Part of a small language model's weights: MLP 512 SwiGLU.
Each number is 500 + 25 x the weight over its row's rms, rounded and kept within 0 to 999. Layers, rows and columns count from 0. Numbers have three digits each. The size before them is the row's rms in percent of the matrix's.

# layer 6 MLP gate, 512x384, rms 0.0442, rows 22-38, columns 0-127
116:506535511485486542560535484555478495471529493464521502499481506491497539485524470512502512486532466457454499466506518571507506472440536480491491472485527488517465476530500481531496461494497492472481530501535469507520514510543524449500517524461510477479513481471484490478545543473457492501534500471498489467473495458482466502502514488490506507502540540469496519474482546495481485460500
095:506519523486474447477483470477506544482472455524506480505495480479484539503479523497481492487503487490501483521493492478488472514512512499545503482522505512564500503514532505498466524459522515533486490522533448525514476505500492485484476496516524496521521554534502576502514474537515474503504508498498493467463499528479474549507455464489471456561497519510477498533506511531499506503501
082:522535493515467493512496522528554475491501563508509461518474526533502487472496469485520493483480493477494498492514496515492484532489508479503485492495499494548501510507505524462508517488468504470490508510479415473507480484464511502475500524437536517516520502502493476472484498535498444531507509493505521477480500506502494477469490493488521523470498479507466516465510515502497465483503
108:507487509478508502489559481497470475503520528481536524513472486517494517534518457496507522499531510510496460477562476496511477501492508528532509493515493512532491504489528515466468522498584489493442503565489510535503517474492534524520471506523491520494523510460548472487496513525508486493464502502507527519510508515448519499457474507486539520466536524460538513549525464511484513491506
092:509519464495524446464521473556510473474440525488510514467476480488531554498476472492526542498481494478526460476479505499500507462468507485530521495515491506483486504499498509468525459504497523517485501474517465503537466528506532512456523511469542507529521482497518512433520488497512530468465495525501491470487502470492507480494488506483534548480491539500480521512488493460549513453444
072:456498473425506444511513508507545493477499491544479486517526519452491530548502493503534500515483489440495528512510512474530499522474497476508481491519473463488506487463510532534462501522496493477508485505489524499490448488539487520535530509464499495520503525506474529479517524500497460484515483509486475523468500522491488465506483534488499467446515468497505488469529507510504532504489
096:486466477465487484539531484519511485472500489504521461514482476490489495486514491516488489503498471472512507541540495499542476515464514491520485516492538460492448509491527447458526490499491465512482511429488539537475484485510474509439510516519503517494488465523480487532524541515526525492468532553497478474505506537544496543480481550499532524490501508485523548460476531471481472511511
103:471518517526498481524526521519495479533488491509501520513468477536528515504498509503516548462545526490527510464486481476527524486544501517499500515492500529461519500501453483527531501504468464435514544520491487502474505533515511526486511495508514487521507519497490509475502495520507474464508506473527527469495483475517471494478551474483581505480461495563496517514482477478496492479543
105:506523514504554514487535479533528496495501552494492506522494478512522488476506491508493465550496507519487479485487476500543474478507516472518503529517520522504453509496475462502511496481541496520484506481494488514480525532439518473518461495500519498470449547506507536471524535530513503567489507447468568477461485528525526483519461484449544525562466486504476537503537541484483490516474
094:564469541488494521489517510480494505502522528505509453464533455482476488474539494507460499532527520452538525504563513455449526535465477527464505487487561500484469466527478496498521491529495502521494507486455474495516502519498446474486480478464506489538496496504481473511492519478519503526460499537506527470466473502515495473490524495493504502500556516488492499489517486510476488482554
097:508458566453543537512477531528499522485458504499481462470497525502526489514460510510488487491551464483467505504501502499499529470534518504517526510512490522527567535491466513516494505477521504507548487469501493483472495525487503546490527524546539495498503540519503524495507502524519474509495504457487489493508527521515518528477493459533517528540508501515481526506572535470471473435504
101:525482500515484530482532468524509473510504473482528509494502484486478504508471506469536503479475489503528496546482478488535509461495492494520488525502498504496532461521445460512477524492523493515512462527399513467452483502490515531446479465453513491523501508517505476473465491500562486491502488550534590493492533491514484519504501468473519453500479516500524530473459488451501502517520
098:479501511469466542499496526500531450522550489528497478507509519517526504498481492451468496513461532512491532495558442529451493509508504500529454483496512503515517515513473497496536497501484495453496475517511516494485527519479483467475521518464522519502506559505524478517484511481493486511525458496535515524485523482491511506511501511504510510515522473475512493507513496496488459521497
098:503516501494482490525532461501535495531479521474506481538517486488492468499515486485499529528480536502492490458557495487525479508482455461525449458499530492528522465489486505505520497501502510516502529494516432478522518505486513471508492504513464461486525484419527533468507500532511506551489494508512496477481493478485498511521567477517519486500492470478493502530528519432521534492464
100:462515506493505490482524517521474483481519489462515500490488437515506481492485495462542549530516498492497496545493453499473497513517484530543527490487506525492490475478503511439479497484480496485459535514523484533504505494504515466531458535483509525489508496483507529504498484486508512485512497515487429500483508551475475446495486542481518513466502491496493497532520500442491531488502
104:483489516526503517485483517496508528503493491508462451542496463513498465524505506489482569468507511502505504502483481505477479495480506508464468521514506488510464449493493476483497502495497437514483519541510516498536530478499522476476508525472466518496527492487543443540457492491488488499519488477444515505464527504492494520513513438494540497519465532578500523494550491514476496453526
098:497464487489494484498481500467511510467471460447475446491479488517515495461560510483518518522527488504510557446497536496497530518486510506515488515486465529517470525520514509478480511514505520469526520461543453468514504573528464492512479531502496476545479508466499505522498453521502479521456531504522564533486479577545506489505518532518500514500508492507504532482477523466489529502534
# layer 6 MLP up, 512x384, rms 0.0442, rows 22-38, columns 0-127
100:482471505512481509475512500502494552526531498504543490525515494475549533518477492519500535527526522474466489541516499495514546462502498492508499501539464409517521536500463552496525497438496475494473449509466469510524467483493524419492504523498519460516474488533507487504527517490499523512514522495519460520449486472520482461490544472484481512511455464515499496512540523468506514512512
097:494503521488506512500484520476494508528498494492529515492527484504545506494504477511489527527503520463506481475548548487537464533489508484496529476446542510473529462492503506497542494510525511495475494550511488492473464505497469510485475440505491506499541531476504487504463468527544494470464527538530538475465455495494509537506496541462453512493543511525532500505502500497466538508484
122:495509516521512487479478506481479498495507501486502537519491469492526486536490497509490499536499476505516533527501528466466503499502497481508513492491465495426523494511523485530484468517471473537519445479508565489461515513498489504521493502558529498513495526486497509492503467454501526457557467513514486530495470479533511487519506495512503519502469508487515496488447495493547513509509
104:479490523486528505509474469469469530510443495502533524522477488479482525498518537504490513460485489490512493496507485496532505480502487493490500557480497523489485534469496502509504475473505492478517518488533508511528533489534454490434498446469480432516542492470513496524525511506521516497502518483540519514503496491510518508481542470520486448501481499446502497502474512536522485458516
099:554469527546511502479444483484468517506524458508501524482454497501482547500489490445502543514546464519518482476480500501504566495506468462555498517489496483483513544544520528521485487485503479535530535480529528502500508529518491517491506492468474503519444512486495481512487491500451462510494536459498498511505491484527495480495493480480446545482532513497465477512476514542495477504522
085:529507518556484542477464515478485491513512527429518515505477480533489462467504515465495506520537525550533487466546488530466496489503479496554529537469532512484489484537470489484534502488484489533496496500500488489486564499505492495475520509536520484493518519479506475512472460488549538487489485509529514511516493501506500476497520468523485532545495499469498475502465501490482488524529
103:517460565491499528508486494495500506473465481495521495513539510499485490522530494476526497519550526553468548459530500478493508457485486548443494510547512495471507517497460520531510503496525506475495468540522490508489487510488498467521503465541507498495542537536533489497483484503530510478525485506525537497516492515524541547444462500518484514538457491510509511509494483519512489467494
100:490495516492500493527465476486584502535528499530493501498489509517505490458506518456503440493487540509501491506486494530477517534532522506509551486537474498507487504511475491498499508504465503474491491510485526553449509498455477459531517530477466474515479508493500481498529473490484470507476516483490490496551476484504502535515501527498507552492487512507531487500538480501526480476490
112:479507492521467512471528517458497533522511495512555507462497441499478486495501498463532549490552506511503534496488503495507546486466479521530471485471532455494549532504493540478501457553469480546473481533481527462507502506528533500511489546527511529496573547498544488515453462465478503489462474509523474501525487476502491511524511513493443531475542524504519516555496487496533493484491
095:503538506515530514512514490495485495463502514544493517505511486472522491535504516433447502500524459494461495521486526529483502492510489439531484526502495466527529486509476497506521530509468531534519498464482478516463504478530504503489486500498549477495496517500467509482522513473477539493449506456483509528497490532503496518491453521465529552506544521463497477474459495515516485514503
099:460472493540529496483530478510465455501477503512551518442449496492505476454508528526533485524460519480472513472494523478453486509486516481508468506456524486539495508498517510531509447465512527511458517474484471485488480491482521499529491528502490517478531497518479514510491519490541488502488549532512516487496523514511541492471552475486488465510470482465531494445491478492483490491505
097:503455516464485543513502483476498510518474549472496514525474502500541480481467482485512502459513515507501489498493520511517542467466510494486494546504504504496522506489472542472501463506510525449543478524509486459521534553507492454504527474529523500549505483548520449523496542520520547518463492493525503499511505488508527539484527510521538507492539497472475574490469469532533513533538
094:452450483461512470449502505478492504473467542510512530465489504497525515516511462495544479468487512491487483462554524510504489516494474500463522537510504483460487505540478496478510488473507491515495521555507487511483536501500525468529456525507467468497521513519524532500478469462509486511498521527516490527515473489487527466516504528516480509517517484496498511527533523481466536501538
097:497507489464456489495479535485497504495508525462542511493468456494496449508520463469524522505517491454541483506477482539493529508461468481536499543510517497491509493507477492471466532535491490447475486503506453503483578467501514488491487510530466569515472488502506505474500539481513466538500512524469469509511495540492445505473496526508577496524476498473530488495539528467472479515500
097:508503499508492543512524488472524528491486508493481448468538462489477515471498510538497456464466490498471490496521540514491483494476485544471494476511463508508465510531519482513488484538482521499492515463506483515509506494520473502500514514528487523471493471433514516516515522468559475520482541489473532534534493507507505490498512458486501538496501483475461547542510510492509490499486
102:501510502514437497560474493522545489482478515502485500492479540516442463491493525507479470502506515477515523493544473554519481517501503520513478566513521501522504518524449510532517542554492527467487495489481491480491503489494507505540490503491520438508481543519463482482479510519479462530527485512463535538514451489482470473492500474510511509492474509460489458527520485510492481497491
101:501504451485490510479480548551545555524491452495514532476451534509529492523489469505468521514500517500492497497484498485476481505499547539522494507485486518525498488524511463507475523492484496554497452505506485494490468522497499458510494528514519529520526491508481529497501480493518502515484496501545478499555455497493509549513492514528520489489478562508496455496534536458489533516526
# layer 6 MLP down (transposed), 512x384, rms 0.0441, rows 22-38, columns 0-127
108:540475532506505533529497490476500543508505501422471494503503539488511525543481458482522507481542503475469486493511512504494516505515486484457509527521467498451511467491494480508532497470492475504517526466476458514517458512521514492483528487513523495502509482524568472490501475472494504530544495516515487489498504493526465495507507511513524486534476518475538547501488531517496484505497
100:490474449487479454511475528484497483513502473518519509451523500468505478477521518515490496511480505472521481528505495536495503525507512491520513455479500524491471499525498503522519482523521513526475475526483506489462461499493533461503496484514457491501532508523501478549528529513493494492485505517458540469505484493482528475505553490503491518457521519505506510489512466446519534537502
092:488489498489523522496495488494469503505502458504500512491513474479498514505505523506488474502502508508505499500498498510495497471506501511499506511503499505476492495503498475522506513505513502497509506503533551521486504495521492514514497502527500488494470491500514526519503495488507508485492491493492511519516512507498496498516506499507509498503506522495499499514521494489496504501501
109:506498500509520515502504478555492490534495517544512513509487438499489508532515541476483557482532534502517468485489461479476506475521513474523482536513501500497467508525535505516489516480517499484466513513493494493486471507520501475486499534510519494503539488495521514519478483514530475491501487481480490511479543511479497511485522460490492503519498500451481471471490512525557511492485
093:520463468524484503501511488483449499522513487454471464497522502496484548519509478538519480501490480518516525474499494514515499506545495498504525503485490522538489528471484457537532449505526482464548486522505507459511490525520526488531527528469492522515484469518504472504526542522490491504506495531520459494516524492520472550489431502488483491495549527512516495524485480458498480496527
069:498484482520475515502533505498473475503518513509471491497502503470492506542513501512493502512488521494509528538472497456528526498508552536516541445464499510543495481524521516468532506556548486536508492539537495556507462506464497502495470509506460487485501472508553476501529521543519448521508500486515504521485495491459493530485521520469497500533536530530531485489509523502499474499506
104:431495557493470488508469489479480484528478514525524503447517525550478489525527513519534520469481489516516532532517469455459471508513477504511495490515527488506483473496481526482499492469500531523512513529505486521496497540495471519504516492497469495471481477548484485513438458518528509497507505497498520528498505518474519461454480527493478518488495537485491505491474438541557550474463
098:530477525521516471564508513512495504516470473493543521517468526558477464500470529521489513497492500508505491545503477508509503510544507495498503505501483481497541499522515524504470469540526482484467495474423476518504491494512522501519456542473527529486491501460501483489503489511468504500499529508509529523484505537524500469445497466520494485531537473540502522498513501500517493526504
101:506507445500529535473517547474502494464463524512542484489475493469486496473507495518539512514505502491483502467488519494521511512514434457550482490528525488485500465518563575486477484543488448518485469524475494495498510512562502465520531513525525509520548534490498501530441504554489517468457452495482471513504509485475496502514512502484473508461466508483508512515529475488495507497496
095:528531462452504527471497518528511520462440516514453456539475561498497501417484457460501500517491486521465472501521508438472480514525483484524490502532512531505548514480548485503498440501524477517496533495505474491507488565486525512498527498518498529497498484481515473495495493511494498518534526514508514476482506502495500479533519506529474501487510476534492475499503502509497505481486
091:520485496508494474532481514469507476528476523494465483479487529503496563504502483527513457454488485488497543504490520553549484475524472476505488454529464487502486480502511531446528526486519469522477528539542513504508493465485465517517505505491453468507510492456508489474492493529454458500538463536502496487504490462501476442529430479492497539527526520539472503523470502508493527474490
098:506488459542545478528463496515500472509527554509489497558517513490513535463504487513512520527515465508513494460507527516482447475520487529514501501495494454508485500517531500514528487507490477482533494483536504509506510523533526511522526527521511508499482486492465512499547509476467554491487495474506465555514481534523518483491467463513516512548517521493455450536562482492541502490533
098:470523517486536506527516499483520479503509515474539508472496497501472542500542490494482511536534469503547521476517476510480525548493484525474489505562544465468511481537500462496475544496468462508469480500508499515540510499487486500526476466533500486477461510514527510454498496484548475479469502523496487560471528455538496513480486502494493520499493468486504523552504494502487500509523
095:501465515482452497477484466462518518544508522498509499525491515552526479499505470499514479495468511522489475497546500523512521531523485524491535526469482479441488490476533486496482507510471538498509491483514490481491455509548510492540472463527516489510486483492492500469524488492489515544498460522494511506539508435515528505491513465510521504508567495470481499432526521493516518526496
098:491460478504527495466548499481519493484493482502501461475544497510503500516511486516507517451481503462524517535507520522506482514495458507541510516525513454505484519520484521497486537474473514479483506536489507492489489508500521478485504496515505538523527533505491518556482491460554522466515505525499513476502508490488537467482466486520499502486467516541505501526485445461470521510496
106:519534514510464516477498512478486523545517531460485509457496514516471493492474496491504489496507503464526451521510516511542505494494485490547452581480505541515531528508502484505513499534506515483481527485533491508485478473480506522481507494486489492502509532467511521448455502485486503479485517522478522489491501494493477490489518515521496506503489463502495520519527479446499492492469
101:470524547477519461479493541507514514466521517481525527497501467488481472513477486508480494461488533463521478550491531505522532528499510465448522506494506490481487496543513499482493478522522475489502542496474506511526522469500530470492479478503509516495480531505468521450515473495507516511479482459492535532514492492516476538463483496469512492474496500481538465476554516489492498493496